config.yaml
d_model: 64
bias: "none"
beta2: 0.98
steps: 11553
Each number is 128 + 24 x the weight over its row's rms, rounded and kept within 0 to 255. Layers, rows and columns count from 0. The size above them is the row's rms in percent of the matrix's.

# layer 2 MLP up, 192x64, rms 0.208, rows 52-86, columns 0-63
size [ 94 123  85 101  76 107 106 108 110  87  91 101  85 100 110  96  93 100  92 109 103  89 111  74 107  91  98  98 104  98 101 106 113 105  92]
[[183  94  88 186 116 127  88 151 113 165 112 111 137 165 124  77 136 122  84 136 105 126 140 135 109 111 144 144 142 127 110  85 125 118 116 153 146 128 122 161 107 115 118 110 140 141 150 102 115 162 176 131 135 127  94  97 113 118 124 123 121 136 160 102]
 [126 131 120 141 181 134 125 114 124 157 138 119 163 163 124 101  88 154  93 145 151 139 126 148 169 118  99 141 154  96 110 162 114 152 119 197 131 127  93 128  97 105  97 130 135 129  96 132  95 131 133 136  95 143  93 119 128 132 146 182 153 141 121 148]
 [ 99 107 134 114 160 119 125 162 124 117 133 103 126 128 165  96 171 119 167 162 113 149 112 137  74 124 127 127 145 101 144 167 138 124 131 130  81 146 131  94  82  90  81 130 135 116 107 141 123 142 107 129 136 154  90 143 143 142 121 168 142 125  83  99]
 [124 146 143 111 137 107 115 110 128 119 135  96  92  94 161 168 124 125 152  69 158 130 118 149 127 152 116 125 114 108 149 146 115 119 132 147 143 109 175 116  93 129 149 108 123  94 136 143 134 105 137 121 132  45 145 180 125 103  98 145 138  96 132 153]
 [134 131 101 135 149 165 137 120 135  73 111 157 113 144 114  99 144 111 142 169 165 104 143 114 114 182 129 105 103 144 115 184 158 111 152 127 117 122 123 152 107 127 102 111 120 122 105 115 141 161 121  58 115 164 116 127 141  98 103 125 142 101 143 113]
 [102 138 121 144 134 114 141 141 101 119  86  96 116  97 146 134  91 138  76 111 129 136 135 147 136 171 161 128  97 159 113 164 113 114 124 124 183 147 138 140 149 132 161 140  90 167 155 143 111  89 155 132 122 104 168 155 137 154 137 120 126 123  94  90]
 [118 126 144 144 168  67  74 117 145  96 122 124 151  87 115 123 166 143 100 115 154 137 130 142 126  94 134 116 131 106 128 110 111  88 123 156 138 120 121 143 171 136 118 112 129 156 137 123 155 115 116  75 152 122 134 148 121 129 124 155 195 152 150 157]
 [171 127 106 107 136 135 150 118 118 181 116 109 147 157 134 148 130 118 121 119 131 157 104 126 119 138 104 158  96 144 137 119 169 117  43 122 125 130 125 150 154  93 154 125 131 174 121  92  80 167 127 154 133 117 146 110 117 131 113 103 104 122 128 157]
 [124 127 139 175  90 134 112 179 152 144  97 145 110 134 116 103 118 122 185 118 121 137 108 148 147 119 108 151  71 104 114 101 138 134 114  72 130 147 149 143 118 131 113 140 141 103  97 142 151 132  84 126 108 151 166 161 141  99 137 119 126 163 120 160]
 [103 124 152 115 142 133  99 141 132 143 148 155 147 114 152  91 166 134 116 110 130 129 157 129 146 154 182 121 116 139 140  94  85 103 149 122 116 141 150 128 108 124 112 165 130 135 135 153 123  93  86 100 126  88 109 112 114 155  77 133 205 132 124 117]
 [119 159 114 136  97 102 124 168 106 157 118 130 135 121  82 117  97 128 167 140  92 130 101 146 158 146 113 167 139 153 106 110 132 118  93  85 143 114 162  78 154 111 138 100 153 123  89 141  96 134 122 141 119 115 123 146 135 160 141  91  97  86 122 112]
 [115 104 136  78 124 166 126 140  54  82 137 130  89 102 133 125 110 112 132 120  96 119 103 124 112 123  95 122 142 162 107 116 113 133 117 129 126 104 122 115 118 159 127  96  88 114 167  90 147 130 122 135 154 189 124 129 164 141 166 134 112 124 123 118]
 [148 145  80 144 123 131 148 143 130 106  87 172  99 134 110  88 159 154 109 175 149 170 131 113 147 116 147 138 149 140  86 123 125 117 111 131 124 131 148  96 111 126 144 116 156 121 153 100 149 167 173 123 149 132 106 107 139  98 133 111 157 136 140 188]
 [103 134 137 115 114 166 115 117  85 103 143 135 110 125  99 145 173 100 132  93 103 133 130 185 142 109 138  98 190 140  75 103 122 115 143 113 102 123 126 152 114 133 133 189 142 109 142 107 137 142 118 122 129 131 140  98 102  98  92 133 138 113 148 104]
 [ 84 121 109 118 120 119 118 124 133 130 143 162 162 106  99  97 134 125 114 156 107 142 118  95 139 146  73  86 115 168 146 140 128  82 166 134 166 130 114 129 141 107 133 119 142 115 140 144 169 163  87 166 126 135 111 161 108 110  93 106 126  78 121 133]
 [169 158 105 118 149 121 125 122  82 181  98 137 151 123 142 143 116 142 193 130 106 112  86 169 125 133  57 169 131 134  83 153 125 152 112 124 106 124 129 103 122 119 143 144 167  95 120 127 132 137 119 105 124 142 147 135 127 147 109 117 106 124 119 139]
 [144 117 111 157 121 149  99  95 146 141  97 108 105 133 125 161  80 118 145 110 163 109 114 127 157 113  83 107 132 135  66 140  87 167 123 151 119 118 131 156 104 117 160 149 136 125 119 104 140 113 130  92 141 180 119 134 143 180 140 129 109 141 157 108]
 [ 82 121 173 149 133 144 140 168 143 169 125 141 102 128 148 122 149 102 106  75 128 138 122 109 149 120 148 140 107  96 140 120 163  99 146 144 107 121 119  96 137 122 118 120 145 159  72 163 127 111 108 126 126 136 152 117 135 184  83 135 155 166 136 111]
 [142  96 138 129 162 165 137 154 117 162 155 136 133 122 154 134  95 130 136 132 103 149 103 166 106 104 130 171 136 115  82 143 133 129 171 145 111 143 115 119 130 112 112 152 136 155 103  90 117 128 189 148 116 163  67 127 121 142 149 144 108 140 171 113]
 [149 107 118 121 130  99 125  97 161 143 124  80 103 156  86 100 120 130 129  82 124 117 146  99 133  96  64 118 109 136 133 134 126 145  92 153 141 154 134 150 146 120 104 118  87 136 159 146 141 172 130 144 130 129 116  90 124 107 124 131 153 168 117  77]
 [ 92 113 154 175 118 141 134 126 133 118 149 130 138 189 126 110 125 133 138 146 144 135 115 117 168 111 123 107 102 106 137 131 150 154 142  99  82 177 127 149 134 146 160 140 167 127 148 116 145  96 143 118 134 171 119  98 172 119 127  94 113 147 183 101]
 [103 113 148 115 160 119 117 128  83  89  89 165 139 100 119 137 116  63  70 116 155 131 109 117 122 129 125 139 109 153 124 125 146 130  78 120 135 159 158  86 131 113 133 160 134 123  96 117 154 130  79 123 135 125 138 116 110 143 146 169 143 156 113 144]
 [143  81 159 159  82 117 141 148 119  98 146 150 142 110 151 100 136 116 122 122 119 150 139 131 151 185 141 100 113 144 124 127 129 133 106 131  63 129 165 132 131 157 150  91 114 136 141 137 149 126  93 131 171  80 175 126 116 119 123 102 110 132 148  98]
 [ 57 147 168 136 120 111 123 155 136 112 129 147 121 114 107 118  95 109 128 139 156 119 138 179  90 154 142  96 145 136  64  86 138 113 149 131 118  93 176 117 131 121 165 109 142 118 107 146 160 119 148 143 132  95 135 129 121 121 169 139 111 131 129 145]
 [119 130 144 107 101 178 113 165 161 133 155 138 167 108 122  99 159 170 163 119 122 123 168 159  93 124 118 111 146 133 142 140 124 132 170 130 116 133 150 187 148 109 165 167 155 133 148 134 148 139 122 119 158 145 123 102 145 115 112 114  93 113 163 102]
 [114 107 177 159 109 149 117 125 140  82 123 127  89 132 158  94 112 142 146  93 166 122 125 143 131 109 166 130 147 134 164 108  77 118  98 150 112  92 161  84 113 128 130 115 127 127 176 130 121 108 124 110 151 153 104 113 129 133 144 155 166 103 127 164]
 [ 98 107 140 112 149  94 128 100 165 132 102 120 113 107 184 147 159 185 120 127 146 108 115 149 100 141 127 119 141  98 112 154 129 115 123 136 125 120 150 110 105  81 113 143 116 129 155 161 103  87 137 110 140 152 110 124 106 137 123  60 139 147 161  97]
 [143 138 151 156 139 123 171 167 128 115  91 121  92 141  76 126 132 158 132 142 139 123 159 113 103 154  94 180 159 125 163 150 102 141 117 119 118 113 120 101 130 116 109 141  83 128 136 138 115 103 153 124  89  90 103 166 163 166 141 130 132 100 139 149]
 [167 104 170 110  89 160 112 126 145 107 160 132 136 126 152 120  95 127 117 154 111 121  95 115 129 161 175  75  94 118 129 142 160 125 129 102 141 136 175 139 115 122 137  97 133 125 116  99 152  90 137 130 129  91 112 126  79 140  97  97 124 106 110  98]
 [103 144 140 140 145  62 100 111 109 143 161 133 125 144 155 154 125 139 104 110 171 144 151 140 126 118 123 115 151 123 159 118 145  83 122 127 136 141 155 195 115 172 110 158 178 174 147 110 116 122 128 101 140 145 127 143  89  99 123 132 141 143 118 128]
 [ 95 136 139 109 115 119 115 153  84 138 110 117 160  77 111 130  92  99 121 111 146 166 116  87 106 150  88  95 104 105 116 126 124 175 140 125 132 136 129 160 111 150 132 166 111  91 153 135 118 170 138 108 147 133 162 113 116 104 104 172 154 157 130 124]
 [144 149 147 105 106 135  99 117 110 154 112  76 132 137  84 127 132 146 130  76 173 139 147 157 141 116 133 102 107 117 131 127 116 113 143  93 139  93 148 140 170 126 133 105 149 158 111 208 130 131 141 141 157 136 111 167 147 118 139 132 128 164 104 114]
 [171 106 108 135 147 159  82 128 172 105 129 126 128 149 165 106 119 117  87 159  98 119 130 163 158 135 100 141 161  94 113 133 148  98 111 130 136 117 159 124  81 122 118 135 160 120 140 153 149 133 172 123 119 158  96 117 130 135 137 145 103 126 134  66]
 [ 83 139  89 118 137 147 131 158 150 151 147 161 144  97 129 113 145  88 136 129 118  97 123 124 121  98 158  70 104 135  84 130  75 154 116 109  78 128 129 107 175 116 112 138 135 111 110 138 152 137 149 155 141 150 146 131 147 160  96 102 136 115 149 139]
 [142 121 119 117 145 118 120 119  99 124  71  88 136 105 133 136  99 164 173 135 102 102 129 150 147  99 101 151 140 120  91 192 151 131 165 129 146 118 111 143 131 140 100  95 112 141 158 108 128 171  79 102 114 144 110 117 132 110 120 172 111 137 113 126]]
# layer 2 MLP down (transposed), 192x64, rms 0.206, rows 52-86, columns 0-63
size [ 95 116  88  99  78 111 109 107 108  89  94  98  84 102 106  95  89 101  93 109 101  95 116  73 101  86  99 107 108  98  99  94 106 103  95]
[[128 122 110 174 124 142 152 148 103 174 139 157 143 122 108 128 173 114  94 152 126 153 172 129 111 100 177 124 129 110 123  89  83 133 107 163 134  99 110 145 130 121 102 139 130 117 108 165 195 141 149 127  96  99 142 127 151 135 124 137 159 128 139 142]
 [126 142 146 129 170 104 113 121  94 190 110  86 104 163 106 105 143 118 123 135 124 132 120 149 106 124 132 173 174 164 121 108 161 144 118 134 134 116 134 122 124 126 143 135 138 134 117 133  48 106 121 112 167 100  96 142 156 117 172 146 129 137 135 129]
 [140 161 139  79 172 136 162 139 120  90 122 115 112 127 171 129  89 138 190 152 124 173 126 151 123 142  98 108 113 126 150 112 153 116 109  96 117 120 133 142 141 124 126 140 120 133 176 143  96 112 133 124 157  80 137 118 102  94  97 101 139 124 159 133]
 [137 111 134 133 155 104 118 130 112 149 131  92 129 139  97  99  90 138 139 141 156 100  63 112 151  94 135  95 116 155 138 125 166 115 165 165 101  90 126 112 153 103 129 118 114 141 133 107 187 142 114 136  68 128 127 116 148 111 111 136 116 118  94 112]
 [151  99 151 127 112 149 172 138 134  91 113 179 167 111 123  93 128 186 129 132  83 110 112 161 120 108 121 107 115 106 114 133 105 159 105 120  91 158 142 132 110 104 154 127 121 117 162 158 145 166 137 116 138 144 102 103 108 116 119 154 140 117  78 127]
 [143 153 124 137 141 138 123 184 114 150 166  60 142 125 137 142 142 136 154 185 143 106 136 119 180 134 160 157 151 151 108 136 114 137  92 142 121 143 127 128 148 118 162 137 126  96 120 148 152 138 149 107 127  81 153 148 167 100 143 135 116  97 128 147]
 [150  89 108 115 113 160  98 129 139 122 174 112 117 106 119 128 145 168 133 169 137 112 164 125 169 160 121 116 135 103 148 121  85 122 102 122 110 183 126 154 134 114 137 105 145  91 107 123 122 140 126  75 169 113 164 130 137 111 120 109 164 134 158  99]
 [119  92 143 152  83 131 131 143 132 141 175 111 174 130 142 127  97 109 150 123 151 148 117 138 107 113  91 107 137 117 154 119 141 131 144 108 133  98 130 104 130  87  87 168 122 121 100 125 181 160 107 176  75 127 130 138 150 114 105  98  99 149 124 124]
 [167  95 134 145 125 127 136 199 157 155 124  94 160 138  95 106 136 133 151 151 140 133 107 148 138 127  98 173 134 117  94 134 134 139 157 129 133 154 128  95  69 152 129 127 154 111 103 110  96 137 144 111 101 143 106 184 116 104 152 137 142 129 140 129]
 [127 139 107 143 146 113 148 161 143 149 138 123 136 157 139 158 153 128 155 160 155 159 121 170 101 121 142  99 118  73 169 149 141 109  91 103 116 141 144 148 139  98 120 174 157  76 161  94 103 120 116 143 151 117 127 114 128 127  97 159 148 146 131 162]
 [106 176 152 112 117 107 128 104 116 123 110 142 114 126 120 133 137  99 129 143 127 154  93  98  80 106 107 114 112 105 138 151 124 138 149 120 107  74 149 137 115 101 144 127 131 110 147 137 120 107 140 158  29 159 143  94 122 130 128 127  97 149 129 100]
 [117  93 119  97  73 172 132 140 107  93 130 140 115 107 177 128 114 159 134 125 109 126 142 106 163 154 106  92 109 159 134 149 124 117 126 156 137 129 129 149 115 194 114 153 107 107 125 153 135 149 116 135 166 134 122 137 129 123 147 100  90  83 142  93]
 [125 136 117 150  90 147 100  77 115 135 130  90 116 147 137 147 126 138 100 144 149  95  86 137 121 162 124 131 165 151 126 124 106 147 132 141 151 137 138  88  98 168 101 168 168 109 133 139 160 118 115 169 153 119 111 108 132  95  77 130  97 104 144 105]
 [121 117 142 126 111 121 128 123 139 103  78 132 167 137 128 158 107  86 118  93 126 140 141 135 161 107 165 165 136 144 135  88 116  68 124 118 125 116 136 190  77  85 128 136 152 109 110 116 121 121 107 139  62 132 135 138 117 140 102 120 114 129 122 133]
 [ 88 119 114 156 138 166 150 146 107 106 155 141 107 135 111 141 139 119 103 153 166 147 130  96 120 138 113 136 166 125 144 122 109  68  76 128 141 112 110  95 117 108 133 104 157 121 108 129 102 175 114 170  69 138 124 158 159 146 116 108 131 143 127 113]
 [115  65 101 119 119 102 118 131 145 131 120  86 119 134 100 119 123 125 106 177  99 160 124 136 171 154 148 177  88 123 145 118 138  99 101 130 143 140 134 126 100 162 169 150 122  93 123  79 135 148 127 165 136  94 120 114 141 103 163 139 117 140 133 122]
 [179 154 161 118 133 152 157 141 123 157 152  80 118 121 138 110 112 150 138 114 148 151 109 101 116 131 147  93  99 171 100 118 110  90 146 139 124 123 147 128 123  91  98 115  87  83 123 153 105 117 156 161 140 109 145 130 121  62 127 119 113 103 135 129]
 [111 139 114 148 138 117 126 107 133 135 189 108 159 166 122 114 143 162 148 141 134 136 140 118 132 157 169 105 132 108 115 130 109 133 152 142  92 135 119 199 130  58 150 162 137 106 132 168 163 134 118 118 104 140 164 141 144 139 155 119 137 158 127 113]
 [130  64 128 107 147 145 119 117 129 136 134 158 128  83 134 121 119 111  80 156 124 127 102 159 116 166  78 136 116 149 113 129 164 113 146 135 145 140  66 129 135 151 137 156 121 127 116 117  86  84 124  91 152 111 119 128 102 140 148 107 144 112 138 172]
 [131  51 149 129 140 141  94 135 128 131 137 138 148 123 110  82 130 150 118 136 125 123 115 124 141 170 125 117 132 154 164 159 149 156 142 147 158 115 140 141 126 158 101 112 139 150 128 123 112 135 145 135  27 143 153 101 141 132 142 138 130 102 153 147]
 [165  80 125 130 127 135 133  93 145 150 139 134 106 114 130 115 100 135 153 114  85 156 178 100 109 126 146 149 112 104 140 106 133 132 145 141 119  63 164 121 155 117 135 111  84 134 117  94 124 145  99 163 104 172 113 119 139 164 128 144 127 125 106 172]
 [118 212 161 129 148  81  82 104  84 101  78 145 124 133 148 120 133 112 110 130 139 164  89 134 122 138  73 150 122  93 126 125 136 107 133 134 138 119 137  87 126 143 117 145 107 129 110 129 106  90 117 149  91 146 147 123 128 121 131 142 125 142 133 134]
 [139 145 122 104 163 130 138 124 152 119 105 111 103 151  91 157 143 159 132 128 160 118 117 123  88 115 128 150 125  83  94 114 113 129 118 100 193 167 123 120 140 167  96 130 136 139 124 146 135 140 139  62 124 113 103 140 166 112  99 167 117 114 164 133]
 [ 82 203 123 117 167 136 117 117 121 122  75 155 132 100 100 127 135 102 116 136 122 148 134 140 133 119 128 133 137 134 109 109 151 129 156 118 134 137  91 131 167 125 153 105 156 108 119 167  78  95 123 139  79 146 134 126 127 119 149 137 120 176 167 140]
 [163  63 123 115 114 146 146 142 132 101 191 139 142 121 147 117  98 122  93 128 115  87 170 126 136 173 127 145 143 145 131 167 112 154 101 116 110 117 110 128 155 140  98 112 121 112 139 131 184 128 133 132 177 139 125 123 125 100 118 111 157 144 113  94]
 [121 186 103 100 135  94 130 141 153  68 110 132 139 113 119 138 128 122 101 151 116 118 128 138 140 116 115 108 134 121 165 119 129 141 121 135 131 178 103 128 166 161 109 125 143  99 122  85 156  77 139  85 107 103 148 144 168 158 125 133 132 175 129 107]
 [111 129 142 129 139 136 137 108 115 132 135 147 112 100 163 131 126 152 152 103 132 121 129 163 108  85 141 151 113 136 128 140 110 162 118 141 106  92 178 140 157  89 141 159 107 119 126 172  73  97 150 111 131 130 114  83  94 136 127  65 135 148 129  89]
 [107 108 104 137 124 132 149 144 110 114  50  95 127 133 114 138 100 173 136 144 118 123  96 118 135 137 102 143 133 138 152 136 118 107 168 138 163 150 148 144 124  69 122 165 125 151 130  92 101  85 140 117  93 150 144 131 138 124 158 167 138 136 157 103]
 [192 140  95 141 140 115 176 144 127  65 131 134 144 113 155 114 127 112 153 118 106 158 134 147 176 149 117 126 145 168 142 131  96 127 154 142  99 138 132 118  86 146  93 128 109 139 155 142  86 145 164 113 138 150 117  93 112 112 121 138 120 117 107 157]
 [164  76 139 129 138 161  99 136 151 149 116  76 137 119 136 138 132 134 111 148 123 110 137 130 121 152 137 123 143 157 111 127 129 163 147 170 159 119  87 153 110  88  88 164 151 126  90  99 135 140 122 135 132  88 149 135 144  90  71 149 112 129 128  97]
 [116 140 152 120 151 116  92 147  87 166 113 141 154 145 120 120  96 109 124 170 145 175  96 115 138 162 106 124 139 102 151 158 129 137 171 126 132 132 128 130  97 159 123 159 120 132 125 140  63 124 120 112 124 123 154 136 141 110 147 194 161 151 153 140]
 [154 132 149 130  80 139 153 104 139 138 167 145 154 140 155 108 100 110  80 109 172 135 138 119 146 142 129  91 122 130 162 119 107 129  95 134 129  97 134 140 143 135  96 137 145 124 130 137 177 138 105 168 219 127 145 133 107 142 122 109 140 121 121 126]
 [121 111 152 137 152 149 168 122 124 121  85 123 160 160 123 110 133 128 146 160 129 180 134 147 131 157  93 140 140 147 145 185 166 111  84 110 112 127 140 123 128 147 106 165 151 138 166 177 155 107 120 143 156  98 163 136 135 131 117 157 150 123 107 153]
 [116 114 129 125 114 131 141 148  86  70 113  84  91 152 173 139 123 169  94 135 148 130 124 137  88 144 129 143 175 152 155 136 142 114 116 115 161 109 107 135 153 118 125 113 116  97 129  76 157 136 135 140 165  82 140 146 100 147 121 124 108 107 110 109]
 [136 115 125 105 122 108 155 107 113 168  88 160 118  88 122 145 134 157 166 165 147 130  78 155 100  95 117 122 173 150 145 141 160 153 112 115 151 152 145 142 158 102 112  98 111 152 140 184 128 151 158 117 126 144 117 122 143 108 136 109 168 130 108 138]]
# layer 2 MLP gate, 192x64, rms 0.219, rows 53-87, columns 0-63
size [122  81 101  76 117 104 111 121  82  97 109  81 102 110  92  93  94  95 119  99  96 111  77 111  86 101  99 104  92  93 109 109 107  87  96]
[[139 163 153 146  88 102 127 129 115 154  84 130 118  92 103 118 174 105 152 122  74 134 158 154 100 132 153 118 121 165 123 120 153 107 169  86 131 118 103 172 119 149 163 129 107 123 123 179 140 116 128 136 107 114 116 148 153 104 144 103 102 132 126 114]
 [112 164 130 121 131  77 138 119 123 118 148 111  79 108 129 107 132 132 147 103 116 185 119 108 121 112 112 147 139 105 158 118 133  96 122 131 126 158 120  95 161 100 163  95 101 176 130 160 120  76 128 117 134  86 164 147 143 125 153 101  91 136 125 137]
 [124 145  93 127 128 184 134 134 132  80 124 139 135 142 102  88 137 109 148 144 146 107 108 197 142 118 156 102 116  48 106 139 137 128 136 134 102 132 142 128  96 118 115 127 142 128 129 156 139 115  99 126 140 145 127  99 144 183 112 151 122 105 107 140]
 [136 123 132 144 100 111 142 121 116 130 164 126 104 115 122 166 168  93  86 110 168 124 132  63 142 111 105 122  75 130  90 103 149 118  95 115 123 131 133 157  99 100 112 118 157 122 133 110 117 186 111 111 105 120 132 112 117 105  98 110 145  87 117 120]
 [157 157 107 100 139 156 120 149 104 119 115  98 160 132 113 106 138 120 104 155 102 150  94 153 133 142 140 151 141 114  82 137 139 104 121  86 146 138  90 152  83  93 151 119 138 112 127 140  77 116 176 113 122 128  87  93 124 131 168 165 122 151 120 119]
 [115 170 147 122 132 123 128  84 127 129  65 158 113 134  62 121 136  81 139 115 143 167 117 149 113  69 110 132 151 133 109 131 179 134 147 145 144 121 131 145 136  95 141 140 144 157 155 148 121 157 149 105 126 145 120 130 130 153 159 127 142 135 150 160]
 [ 87 116 127 115 143 123 101 143 105 166 128 140 124 130 109 146 176  93 117 125 109 148 112 140  93  70 126  97 146 132  95 133 136 121 130  93 122 107  83 122 157 106 133 180 164 141 113 119 124 133  88 129 118 128 100 116 143 190 118 158 111 163 127 117]
 [141 117 124 158 150 167  91 175 145 102 127 117 112 129 116  99 172 112 177 127 167 130  75 145 137 118 105 169 122  86 125 101 146 135 144 120 148 147 136 100 105 111 131 107 141  96 124  79 125 120 114 119  92 144  99 156 113 112 146 148 118 159 153 134]
 [100 132 120 121 116 177 105  99 123 115 123 163  58 112 117 119 116 113  83 116 129 136 135 110 195 104 115 174 141 138 143 137 159 142 164 121 156 148 132 132  96 138 141 108  91 146 152 142 128 112 159 145 119 161 120 110 124 156 148 100  98 110 119 123]
 [120 111 136  99 138 163 157 100 137 141 135 139 108 152 147 138 162 111 109 108 147 156 125 127  74 106 157 107  94 107 138 148 129 154 161 151 139 109  91 176 130 122 152 139 118 138 122 155 125 142 109 198 133 185 133 106 107 126 120 142 115 167 153 145]
 [127 116 120 136 127 159 115 135  90 134 128 113 145 104  97 148 136 122 150 132 123 132 123 163 100 134 148 169 157 146 126 110 142  97 139  91 159 112  89 109 108 114 114  85  89 102 136 155 119 117 110 130 123 216 160 120 143 138 156 136  73 143 118 126]
 [107 122 121 114 120 109  83 165 122 109 177 155 158 133 158 111 156 134 169 169  87 132 129 120  82 119 158 125 118 158 128 151 114  73 167 111 111 119 102 141 144 137 145  98 145 140 115 127 112 135 154 138 117 139 124  84  86  98 149 114 142 138 135  99]
 [133 162  96 146 158 111 139 155 147 150 132  86 135 113 117 145 108 115 147 143 114 141  96 129  97 129  98 131 142 144 138 147 183 117 112 148 137 125 108 110 124 109 141  85 162 130 152 143  73 127 146 110 146 180  96 131  92 143 129 138  90 169  91 157]
 [149 152  90  95 170 165 112 134  84  95  81 146  80 104 149 139 130 120 137 117 124 106 112 125 115  88 165 135 120 108  91  91 141 142 127 159 102 104 145 169  99 125 125 132 152 128 113 103 102  86 109 126 129 146  96 100 143 125 137 141 131 156 129 146]
 [109 116  99  98 135 129 109 118  80 104 117 146 159 104 106 143 180 110 123 165 113 117 122 145 154 170 105 149 114 177 120 103 106 147 143 106 129 112 108  87 124 159 173 155 128  70 101 109 126 142 116 114 121 144 147 115 129 149 106 132 124 104  95 101]
 [120 114 102 118 153 166 162 143 114  84  97 113 108  84 108 137 101 115 145  93 115 117 130 137 140 117 126 101 153 153 145 116 142 169 154 114 129 112 129 112 147 159 117 149 143 108 191 115 123 144 127  98 130 162  98 145  61 172 115 114 142 111 136 138]
 [129 129  91 127 108 122 126 141 119 119 123 192  92 115 164 122  93 113 158 135 114 119 113 175 148  95 115 113 118 141 150 131 102 104 139 113 142 145 188 127 129 124 138 113 144 116 119  90  88 120 111 153 120 167  99  77 109  85 117 109 142 121 155 155]
 [182 135 141 120 161 119 112 139 143 108 171 141 121 131 130 106 179 123 136 121 138 143 131 136 143 126 191 119 125 118 119 111 135 104 137 137  94 111 105 187 105 132 148  97  92 132 103  95 130 130 139 154 126 175 157 126 147 144 161 184 108 118 123 149]
 [123 134 130 121 112 155 127 146 126 177 120 100 149 163 144 132 100 111 104 101  87 130 144 104 113  94 116 150 183 149 151 154 150 122 162 124 140 116  88 126 111  83 129 110 156  97 104 118  81 103 183 155 135 115 129 145 125 177 121 130 115 141 138 125]
 [ 91 148 148 129 179 104 130 140 161 141 137  96 119 139 166 159 145 166 124 149 126 113 145 122  82 117 142 160 142 112 155 126  98  93 101 121 149 137 118 135 134 120 105 105 155 147  88 126  83  87 140 141 127  83 159 118 102 135  94 120 155 141  91 118]
 [125 135  91 136 106 160 180 142 175 154 159 121  97 149 122  97 156 166 152 136  85 109 159 118 131 107 164 117 139 148 121 138  97 144 186 129 125 123 139 160 157 107 134 109 137 140 156 137 119 129 172 132 115 137 117 141  90 135 160  98 128 132 142  94]
 [114 117 121 128 111 109 129 121 114 135 157 112 154 116 157  82 128  79 110 139  83 126 128  99 163 148 148 112 154 174 152 112 151 129 159 145 104 111 131 120 127  91 169 118 116  96 116  80 119  96 108 173 142 140 138 117  92 147 144 100 130 158 151  91]
 [164  99  97 123 142 161 118  95  91 165 128 121 137 154  92 157 170 126 122  91  92 125 118 105 136  76 154 157 123 126 170 143 127 170 104 117 123 139 124 145 138 146 110 135 148 142 164 115 103 175 136 116  95 166 118 123 133 138 120 174 134 122 132 112]
 [107 175 157 119  86 141 132 152 143 136 141 125 168 104 117 114 153 165 178 136 106 153 134 162  99 118 143  90 121 160 155 133 101 128 167 118 129 134 138 171 133 101 177 133 148 117 149 141 122 141  94 124 129 160 138 109 151 118 140 100  89  89 156 128]
 [125 170  98 108 121 144 126 142  96 156 158 136 151 101 126 161 138  97 126 118 133 126 147 104 109 147  95 128 137  87 117 128 149  96 123  93 124 117 132 115 138 103 181 130 132 140 128 125 145 162 149 190 139 136  73 128  75 125 112  81 108 107 114 112]
 [161 120 118 146 156 128 134 135 113 136 101 118 156 176 103 157 135 124 114 132 115 133 128 162 136  84 103 168 163 107 128 150 118 120 158 107 115 157  90 131  94 139  97 111 177 133 102 138 123 119 159 146 135 147 122 130 188 133 154 167 123 154 103  82]
 [125 133 141  93 139 135 115 146 138 164 102 106 138 100 153 130  88 160 166 118 136 118  54 113 158  97  92 116 102 125 112 162 119 134 145 142 199 146 109 158 111 107 117 169 115 116 104 129 124 140 114 137 127 139 134 137 108 143 137 172 142 138  99 132]
 [ 64 126 138 124 108 137 126 129 122 160 129 151  98 129 116 169 160 153 117 144 147 123 107 113 123 133 128 109  78 117 121 131 123 150 140  97 171  95 155 148 184  97 152 126 133 158  96 111 125 138  85 176 103 121 142 143 145 154 132  94 108 111 124  95]
 [104 160 131 132 131 105 120 118 136 133 127 194 133  90  96  95 168 138 146 123 151 148 115 132 107 121 151 164 119 109 121  95 150 105 129  76 103 144 150 149 156 111 136 122 145 157 137 167 138 118 131 168 121 172 108 109  95 164 159 150 153 130 156 137]
 [112 153 126 125 158 110 177 132 130 154  86 102  90 120 121 181 139 163 170 155 135 133 151 166 147 103 151 172 180 112 122 173 170 113 142 110 126 103 131 108 104 139 122 135  99 120 136 134 145  95 115 135 120 123 132 156 145 131 123 116 126 100 122 165]
 [133 178 157 104  92 152  94 125  91 128 152 146 118 126  90 105 141 109 147  82 128 125 114 133 153 117 145  72  80 147 137 122  89 135 133  83 111 128 177 140 157 145 168 130 162 134 128 151 139 148 128 155 143 119  94 142 120 121 113 117 120 154 129 109]
 [149 107 113 128 127 173 152 127 145 122 168 147  97 170 148 136 167 149 121 160  54 148 136 158 107 133 135 157 153 128 123 108 143  78 101 145 121 110 158 115 160 110 162 130 181 123 123 149 123 127 163 128 100 152 117 106 145 126 143 123 127 143 137 109]
 [144 157 102 137 137  98  85 150 119 144 128 114 129  97 101 134 134 100 108 147  70 139 135 142 107 111 174 140 102 129 113  96 118 112 142 113 118 136 120 131 124 169 141 114 166 129 145 122 134  81 121 107 151 108 146  98  71  80  87 144 119 162 104 114]
 [149 117 150 151 129 110 158 133 135 157 114 166  98 122 132 194 166 123 135 102 163 141  97 114  95  92 128 122 140 135 131 116 132 155  94  91 105 109 142 157 162 141 101 127 148 148 111 146  97 135 164 160 112 103 122 144  98 137 133  70 148 138 141 149]
 [ 87 120 119 139 126  98 162 112  83 128 126 128 176 104 136 163 134 111 130 146 107  99 124 132 130 141 137  95 100 126 145 167 138 147 144  95 183 158 135 169 154  96 145 120 161 119 165 128 137 122 135 132 142 110 166 136 127 180 117 138 174 136 162 127]]